config.yaml
num_attention_heads: 2
hidden_act: "gelu"
norm_place: "pre"
init_std_down: 0.0105
lr_head: 0.00617
schedule: "wsd"
final_lr_fraction: 0.1
Each number is 500 + 50 x the weight over its row's rms, rounded and kept within 0 to 999. Layers, rows and columns count from 0. Numbers have three digits each. The size before them is the row's rms in percent of the matrix's.

# layer 2 MLP up, 640x160, rms 0.216, rows 152-172, columns 0-159
111:456502533503482392547532518484507557490479459530515495575472567474478501486547509537469493503414492509349598496475484551510527587531541506470590510416447475434448518570544463549571508485583483359578492499430580556565466568469394468493519496561548507525463392453465492461540435464468564458561558516481476504637514488499482572477499433634499490552451415444495491500432412555414592511466481521573504473567532514507432492483479508490536500542470533456455435562509498498535551505421522
099:541513450488512532450514476496554449454511476358524444427518536387527513504500561445553550527492594495473515563517551514498452508554545524459488512437487577469581609536525519475457473474461552499556487541414398492432480548508505481558571489467522432512482529429459413503406504471505513444516501447418569482539570545565535553508467513466419601500370454608441537398522450520515472451475510465485518532452472438430496483514560500529497498356463402509550529606551466563520469573492504
094:524448476490533532528519397546571511404532611509625496507497526508495588538447589543501483512450619508494387485494475517482500510449489521437488456457500403450415510529514483521520500478524539491578469496460461509571500462494405460522517559408549586464488431554540543507399520455525460526526458509444492561517461438567479603501503470559603480513373468615445456505473489551481492500435457474553490490508479547465523528544499450531536456476582540431416553447579576580519432439436450
100:436530508448524510513474608494466548498488492451471525587509480399452514564486489554419523557472572477522492599545484413549525541495456600534462412415479474522583482514560436417603434521486518447487519598496482525435435503505463425388486555490478559444557483426461504451519488519466489552553494459531416525425524539529531512552455448477497474528499470460480529540464455516516498532454553561489520515562600398518474495575503424512445556490544477428570547461487396583393545514510639
109:404522501532500573408478551494434511513451513444526518511503532469390503555545507598501434486566517571521466540466488483532602500587475534498583461447488469473560499479523545525534454505484523530528567573534567454354537406530530521444496407529511452481517529493448438455551389542474538495457583529442564419429571464505562449508497509474461480518500452486461404497425504521509568433517443451531492483550462544549536449480577461558450440431559556480568441401543481562474643548488542
103:495514452430478436510576514345474493507508520432509587471527528499529595545452487566509502528541574549492473434459538480466495486595516439479513449494510435497475501542529386505555531492636487501494467474535471446450599487493521420440436427492472489547522436537498560529543605511496392475583465428528497414473495510461535463450601523592504528508549467444431526619420452482596460487503618531412518517509514469459505475466453477481452569444446487559479452531411469542515463477491427
099:490347550547505496481571515539547534459526405545589507482493514535523594527499513538521546595539547558441484485459549484464487531562460482445477504459433467500596544542497533426490463485433455498530473570548519489461505566439598433509361456485502513547535496557461508366498474430504421463535547496564490527490454575567398574606414399515562568603511515513474493472446554490419499472542522474462457473485589427495470485445463463480490448411512502486536535556476572477574469474507519
086:515433461490454567509506541512427494474495409523471478558634507547529434531502469599497513457479478508512490412620387515335424451486513486465504514488521443484482606488497485485531532533539484563518456454544461517569570514533408466524569533543480546502458475471535467538599449479407480473427528430567547451488412476508541405493532526588588554448608532495509507394524493592470546463566489440548550528482549490574470424476539519508474445472492522500496561534496480556555409467518476
098:427494543523547510510510540470497523557457488432494497504616478599564439483423476542516504539557460442497538512535474481561457425425436566442515524523443601572583586434473488447445503382526579437470551596399467543543498493482515554444489520489343525544639567517419468476483452461490597466552533484539498462557483530471518472480556384520444519521537433499585588470468426523527526501512565479539494491507429494529498473528465412527544412464525509442539469519524484544553485497505544
097:511465481522437440560478553597436543503461541426472442587502558484458466594487447612444573520457604519437550597484523533531604560498502584512562462487491533429507526579468499535475550381544454448434509441458509522490416577489482464482566507528427531498566453455471511570454500508463481511435542482458466548530586521450499455443486505528459505499473553529487476501481488453508456608474434552389539534529515521533421424592452478517476455593526502515568467432643422507485532542502536
102:533459499470571514475614508505482536482489465422616523499504544529483442546524433506572535518512535468539607497533478402538454569446494526484390521509536477409474431471454451435487525526526518501567611540541440442478526537512535452493526452545529543480509480469474446441490517481536579438492441495470510571487495485470532448517554544457590449460422420524564478544564448538459487500451496544480523423507550394385584479511634445552529596612497447584424442519393479540458502455496479
094:460512522449573507550437485416536556376455536516532520584450457528471449500385518510480470491495456508472538564545527464478400492586469471482526485580561500456511630520531489555527459411505433498591577492448510584509537558583500538492535495513546490566448434426424498511527398448550442526527444545508471519563536464437514551520524489538562386358508543590454452528533548487547518481522612585480504492495516484503456513518481447610413539410513450453511495431487572497507484525493496
104:487481472426540541488484525550535442499405620539460468568546534556538503512404503514452389547602481589489532504552473461467528529493407498491484493468581406437470440520472507537434538479521446536531452465579488517536539501415394427557494499530576509595491478542479436510430471411543537433435450568488544471410497491470538558456558504523585386457451552542463436516433497509479523538520527452553578390422526465553515481507453510538477528564471564542592540473498466515442609502505480
099:591433382543458493426518611442499585539441487441457490481470506514437514459471505542433389520548502543565503532503548411558504450493477444398472461565506511495526555523527479454503484515538587518418562546487470476557540519535497585529519511513532493490550532519509511483512435495524554499586506507516586414560484458468557495472504472521466460586486538566433529483418491465552451394418520453497600479570555515317487521500602509543416444580523447459487509577450532473483463494414520
103:434484559484479495453454552517531497425504513481465564498548496573519477487496503492508489491378586445559524530466505526518481593667536531562494377576495459537490517488476550536519493464404581433428520461475449485478556463563475472508538525583450563429479470467441557532423491524498467574479511486516504534482465487499472494518503404482444518466525498527394613442588471470503426446549520516475451554500629571414503519503502438626538542498482575568535602512467425558422487509442545
099:568438518503409599510489436458489437435493489500434527485445487553582375570581556457533491496541522367544469528497417466472536511492485522450500533463496499489462532493479513491440460518479464591449474540439423480487461495468453445481522517453495507582441560520455368431480501483566541470449505565553434560526492584560489514433585421507386508529500580558522486526608461510624509487455512539484532446561471503543464529401523498426557445548509524593532519498586526518469450573519578
101:555578491447442465439502457490493452481521403536566420453566458529499491505566502490487505610515571565493478505426480557548486557429478408476517556496451533466456523604564479486581598468425474433594449496528495417511480413570427549563422487457451559458610451485588496560519389531464410459454473499483466541606479507598467516457483475496494525455499498485453514582571573496472436445485544476553529550460458463532538496475455533580380538461494423559494521460518558482547514503522507
104:392403511462485552602515525563489516586447544410456390402533581463459510536561540549562545568480554444430521541513479454489310467477425588480497533536483541422513508549479546523522519489478502526509478496485498625466420503518492459480544534488537521515565620418464473592564447430474477511520516431562506531423504550472497455547510467592419523484452482494456540552425462550435467513531499454449496502435492488465493524514557464434413456504563491457518510567443557521500514541543528
106:515528507528496501548531504438403389514474471562480562606473478500549544554521519522490454517475445566469441512338524508493442543482478481495580471441421381498417545445453465438494450447557498502433566512485414455498536481448529424478451527412511494445520439466418426523554544544510545573495497514517486553549541580505585512502597433541516455497507404475509427520544493456537528539418618521462511452509498543476519504553538504455466485535452514532578552445570404479451543560615565
097:466555436458600506431501537506539450454445519541546573441436443519550468486538522600538520512533547586523492546507497501529474515439419509511484518578451498450452496550485493432442430418592518492515494474453547464476554479485549421521549477538377555408449502495536488469467510450544484605540473628409596472451455511489508562489509498456405471457513561461497501567482468475442528537441534497483463471524556569588454439522511427404505537548471580425457587508486470505513475551572661
098:490534550511446468499444464522448486561467557379516470522428474485449561501501476478533428525480495509526494449485461401556469447486456524474537436486434407453546469469557457527453469560461549442474568473496519445578549466424442590511546468503518406474537502525486417597443421572537541501451523364488554495550454504524566584490539541584467468629508492594533477407626502470590504528570524419548538428591492487450509476549590493522448503493500555520599491499525545504477549516534457
# layer 2 MLP down (transposed), 640x160, rms 0.104, rows 152-171, columns 0-159
111:594446501563539591484582550428401498506417476554416576407517480463475547498472535481455463566521517418558431483562512504428433513543427531495465502474513500480489518463513565486510463511469556502488382437458460440548459455546461399546499609492504579568475482616467585488468506560511489544400559477521473525446449567554519446461569606433433473419514533497481577586476471479543403434454530541446429464497521558481454573474495497552462481533531554512505538485451574470504541535506560
106:459551596533547517463517407543465636451542537582493619534423531471515513476515436515398539431466483507474517499547436472424492429510475502614498485525476481450481438594401541486457538518580467485506536420540522508592592475536470570516487558573516531466450501513554418436518488569504468518517460597443500460495486589523435447480488435542556516448526557515511460569447449541521503438453430581488419452460491492497577482475451552545571479542524465519551474430450504423430561473445582
093:603491453619458452448542519492516517512526397551475540455544586507508535509543508491489462431523478510528606445365564551407499520544485470489473464451543559541494439477453442507505553507540479615510453533434482501500459579460423562461505512459469524455507561523471653549444446501577513494562455495547452498533487554539446492460486521516547486533548508422500422541509433420481490453514561495577514456444408518505519464507468494401519482457540530542567574516500362594490572522486384
104:482557484458450558428462443561526486481590452432428490406438438518503573543456520664557596459516387513495470449443523501569538481466484450432465576472436568612609398488530478508487468528510491460585484476489542516547506446520463563524462472451485450508509554549518486438555595591515478505574480462560590575542521448560477446484492473493513571599499427497510546486468504462516399413469533481545498438481535491482532501451544488537559496524470434449497495522562553455487423461494421
110:602391523469440567527504543429548503447536505386541552523436361491503457512522488570473426486516496534449475442493429535532465570453602491560452551540554433488509503456519458491554593491417558481541449481522505436565449420475484481534477489539467443561535546455499574482397580520534592502492631416421462514494515487534510553509494477465507469475509504521487459564529515406535388462467530460489535405410541522506536538507557522536602583543492496472498436514600441482491448516541495
101:552573519555485468486486597563418581445368594516371513506501518536480456455554478451543470493545442486537600564519460459449438488477522458479473488436564538504585414535483500523568501566512450559446490546486462445363382471528562493528487459533603506485489515511576613453584476411517518583473513419521451393543522513589501435507489520502521452497466534491514478494503451508476460562502467542607418550519465462579469499502523509430470561546579480505514466531518462523457430471502506
100:498468523489613591442517483484544487519566538466484497495493469522606471502543508567456536491448515394520499505454423459444552489462576430463484519543509474473518543462496485505407504580552502441603469425535471486447537408474527465625396451483510503482458502499475534506470489456488498492639430457527407585402455525484501605615460547490505490535423539523463445585502528545494560544433460545446461492569502483425530485432570454518533552472582622563432540516479532471463490558554470
091:477532506508511446511438537542564411477459520484496486537448572439522510466551430511462539591453587485429476434581463573577509546523545508543562602473484476466570491478383565523497501538493482494443478487451444417491477457590448525482592525491480545469570535451488563429445486512460491477518567531501449542605562563482526561413511509510479555441510479432514501640534504457377550554447489505509496560440468467477474475446416490437536485549509396422462409490570524509483620575504450
097:440552499558493471482515467536486542444538539484632533481524566436467476526450524524554514577474456504440428412458410470523584462460514381430536560503556509450561455504505436587557494650548591546453532477512584455393453479521514406469541457495493443509631444551465436518572543473487456469580512505456590523526495449502486570454473553542534499545549504410497577412477565466506426481521517473547494441455537481489497496510518495459405538488494577454545515521503496580416461485499450
093:498454511458534548532524440483503495450638432492508549404494461512548521537575508356572490503546412505539597478449485415419480392467545497572459514534386485566422530517581458523521507535545521387538478472575545492519665432542519505489528470518494516523438538553477430526512480447495563474479413494526495475567506546505490444484540466423500588538574451454432507485541514575491489410460507575514488498506482541502515565426546483551558417418489539501430488526434504489469541504570516
109:580545423462487481543583506538463449455406488400519570505502541502464578469476421447539477433501519547445441486543627498453482490489571514469594562510499446504507527465562452414402437557533487468474486506547471517521479387490569416577570486490487599469547518554552523533470509428567457537539489449518507544356558586449400473443557545496438524501516450443453478505610571453494522476563511462428429545456499457437560467519564481479528539518428552552571487534544517519481528454489527
092:481487465475516499371543538566474469548513499531501558477603527437460532478569527411441539504410560438481503481520477465468532484465623481456601521496464540571542481414540527486437495526514455420448497550439525410600528522425508461529433535416384527500583518513500480448470565570525477448506514409563470626487557519566476520543497511460479507472517495499500548479490427533371537559428470465501489464521576476542423527554566566535497478562451544497466530452449563567465584501391478
104:507465467538477437470513589463451530447371460507525538442508525483421455505435492478566548505540506452516533448526481590472511626463525499500523543548507437543584568524449560468445367562531538521474487515459380434486453458506507545553522592546440474408489484548517492550431501579451513473472439512486435451583587595537509465497524620474549530441457461494498554472604403522617503463535522541537419486541439499392460484529529532542518435522462495483526494490551541419501510555504438
099:436473504501509560514586540526451535506457568428467442470492553525500590593485596466520471400503486445498563489447483506474469449506518606486536470593481497511529514512440552462499398507482442500418497405533548565483442464504476519589444541520427420494461451507488459456530566585555490593513495516432448504597478520491425597481586565487572459552517438470575556544410477518506518510532427577508466393444502470523479482479522550364509459500583544499533566546398514475476475453570539
090:482534489523514531472477491544450491534479525561488491509422475414482482484432470566489649539587434491461509419451531488516465433426463471495519488470483422603599503495482493528481598462502439545536473549471446518558537520467561526505443509530526449542513491600505443404589464470426405488463560485536557485449542560479526449495513520550524599551458458507511397482456555553544459493462559595556565494438444499526510426582515588498453460538615448475457387575389495553512490434534508
097:497552380594515433471496480482466584476427546492557410456605551513491441432582473530423479502462438460440399511478525516460502499502438490522530556527636517555495564607399569477550558430451595551483486494530511546612526435503509483443564538536498534462530491569466503378472568533468467498590501569541502510522508474536561494543427464470525525469528458469518495535487435408471473496452507510499424508499480561486438432454470498421535557514573591420407501484542553530514506441531484
104:464524551427488481496556482497594564548494509500475501450459554448523570458575441538448375536445549532485481510533487513439484468564403528511490508523470406501601580507480462479401592503364486454497463471572470511458499497466484556628527550543476418514406540525478464518470523491496468447582466461436485452550456517432541425503527545478589500490530560561473532601487493561502550533526577470511533494497441526507548570493623452458538501425406518533400527463444488606504561428496493
104:507472407531513544462549507493522437490455594441531459449476407532495468514499521426532470526445418457495483465591510503556397588451552533566452510506535459572483480436599452540511450526563458575456448502554534472443431466454476563444580557493552534481550533512570539597462415486477507431602440474446466475532492425455425522523556525548592456513491379441550467580463498503529507533498493488417482571515501513529523570532492457557533546357528519478580409483515477595524466480574482
100:484522552439515503527530493494538622489468467381475542557507448478501522467603465499554443460515526513497520552603544419474557488576451649528554461478458610435518360457412558539493485483465562503564494512478604545509479452529466539508477522495507548612450502535518532454479526469468455480504485487566411557530542446463436510467424564468502539514553568498463535460444431535517479540485489492569503521489497433446555456560449438508498546416465470444454519512364583473552480385507548
096:493471542471463463513477510470412486546526529421452550459351503528399535499446521628571508402459430527557552442551448576502468523526506441604493549502442499490448563460518490442465495535470524519524484480553452468463500603522519571524449472532428398534511531497582438513391475537534478509518447549477539506521526503500474454522518619536483533576613560497578499495487498470506531552565457542460450444427445543423534483455465460558588442420446489494473544504513535516583639516485446